config.yaml
n_layer: 14
d_model: 64
n_head: 2
n_kv_head: 1
head_dim: 32
d_mlp: 512
vocab_size: 8192
activation: "tanh_gelu"
norm: "layernorm"
norm_place: "pre"
norm_eps: 1e-06
positions: "learned"
qk_norm: true
attn_scale: 0.233
bias: "all"
tie_embeddings: true
parallel_block: true
init: "normal"
init_std_qkv: 0.0625
init_std_o: 0.0118
init_std_up: 0.0625
init_std_down: 0.0118
optimizer: "muon"
lr: 0.00517
lr_mult_o: 1.5
beta1: 0.9
lr_head: 0.0111
grad_clip: 1.0
warmup_steps: 0
schedule: "wsd"
decay_fraction: 0.614
decay_shape: "pow"
final_lr_fraction: 0.1
batch_tokens: 8192
seq_len: 512
doc_mask: true
train_tokens: 95080000
steps: 11607
dataset: "wikipedia_en"
Each number is 200 + 20 x the weight over the matrix's rms, rounded and kept within 0 to 999. Layers, rows and columns count from 0.

# up: layer 8 MLP up, 512x64, rms 0.187, rows 504-511, columns 0-63
# down: layer 8 MLP down (transposed), 512x64, rms 0.023, rows 504-511, columns 0-63
up504,214,232,171,210,204,193,173,236,176,215,199,224,203,219,200,160,199,181,246,195,201,203,195,231,184,203,212,187,179,197,173,240,205,191,224,221,200,168,232,210,205,149,214,143,205,198,204,212,227,186,203,149,175,203,200,214,195,208,241,164,232,209,202,180
down504,189,182,163,210,231,225,178,267,182,200,223,186,204,199,211,237,226,185,209,252,226,202,174,206,197,191,193,189,203,188,211,181,218,178,190,186,174,205,207,203,195,175,209,202,189,224,185,274,189,209,183,204,215,184,131,177,189,241,184,241,202,191,178,216
up505,205,250,213,183,211,196,190,163,232,172,207,190,180,211,222,179,163,200,182,211,214,200,183,206,190,232,209,237,172,188,217,207,205,191,166,209,168,200,223,190,193,182,177,217,207,179,216,198,208,199,207,186,184,211,200,228,227,204,221,187,154,243,186,178
down505,225,175,177,226,182,180,224,191,221,226,198,194,174,163,183,206,224,191,196,196,209,192,199,200,192,152,206,187,207,203,224,200,191,214,189,195,174,181,186,187,195,166,183,141,214,209,220,206,231,191,212,232,220,200,239,182,215,196,219,218,220,209,211,216
up506,224,158,223,210,182,200,170,257,169,212,207,203,198,236,205,237,200,194,217,189,178,185,232,196,198,184,195,202,219,200,191,184,174,198,243,202,218,226,214,213,184,226,186,203,204,189,228,180,214,199,192,192,186,182,184,188,162,211,191,160,212,212,213,181
down506,156,209,190,212,216,188,181,182,207,205,211,188,192,254,182,213,200,185,196,206,207,201,201,212,197,207,185,195,182,238,222,201,215,224,214,195,211,192,205,175,204,217,254,208,182,142,191,177,153,220,195,200,209,223,185,229,198,210,178,208,216,199,158,181
up507,245,231,228,224,217,157,210,206,258,164,184,227,224,215,209,199,137,180,207,244,199,196,175,180,157,199,163,206,238,251,169,199,197,243,223,218,214,200,193,223,191,202,223,218,172,146,169,177,217,216,197,221,152,185,234,183,201,209,174,169,161,202,171,214
down507,167,173,206,201,183,253,230,202,163,247,201,134,174,171,222,156,258,243,190,199,199,210,246,219,298,192,217,156,132,186,195,210,182,175,188,195,196,186,211,189,210,178,217,219,233,202,248,189,177,194,179,160,272,182,180,244,162,217,252,197,268,161,224,186
up508,206,187,195,219,160,205,201,233,225,196,170,201,191,204,225,212,191,191,195,198,167,202,187,194,198,174,225,223,221,179,189,194,201,211,205,214,178,190,208,204,216,220,197,181,172,217,222,202,217,179,213,175,207,206,156,190,224,257,178,195,174,201,196,235
down508,213,184,225,171,207,187,184,238,168,219,210,214,202,213,212,200,154,184,235,207,185,192,183,190,161,249,244,206,219,179,226,204,195,163,172,193,191,207,188,189,186,194,197,186,210,204,197,189,209,218,179,167,198,204,230,186,180,181,236,211,242,193,232,204
up509,201,207,229,215,197,181,206,202,182,210,204,204,210,213,175,208,215,188,203,222,192,176,199,200,195,192,191,206,173,191,218,198,182,198,191,193,215,203,164,217,174,202,204,218,186,194,216,200,207,193,220,182,189,213,213,225,192,204,234,147,199,187,180,215
down509,178,190,213,204,188,200,174,191,229,201,226,183,218,174,193,212,189,178,199,205,196,196,211,185,201,211,236,220,206,192,209,191,179,202,184,189,193,189,191,201,187,188,168,238,192,199,191,213,201,200,196,198,199,213,170,229,220,186,199,189,200,234,215,180
up510,196,207,207,213,209,178,174,212,200,185,177,214,155,181,199,228,171,176,224,197,226,214,186,222,186,214,210,181,164,223,193,183,175,204,206,223,202,197,197,184,212,199,192,219,201,205,193,184,213,203,199,203,224,214,207,216,205,209,207,206,207,201,207,188
down510,223,213,199,201,202,180,223,189,185,223,220,204,202,203,193,151,225,225,184,199,205,198,219,182,208,217,175,194,231,171,221,234,200,197,189,192,218,185,198,201,186,213,203,187,209,235,192,220,177,208,212,191,183,167,204,177,211,192,217,172,195,193,193,170
up511,190,213,198,188,226,204,206,174,209,187,228,225,203,182,239,158,213,165,197,177,220,194,201,193,213,195,208,195,203,233,186,225,186,192,199,201,192,183,198,212,196,185,209,196,197,217,198,221,182,205,186,182,174,141,167,240,195,192,231,212,210,194,208,226
down511,207,195,196,209,214,201,170,194,211,192,175,160,191,216,204,218,187,238,234,221,185,192,203,198,167,213,168,197,202,232,187,188,194,211,213,181,196,202,223,187,189,217,223,203,215,198,207,231,154,209,155,193,189,210,227,212,186,219,208,204,227,183,196,197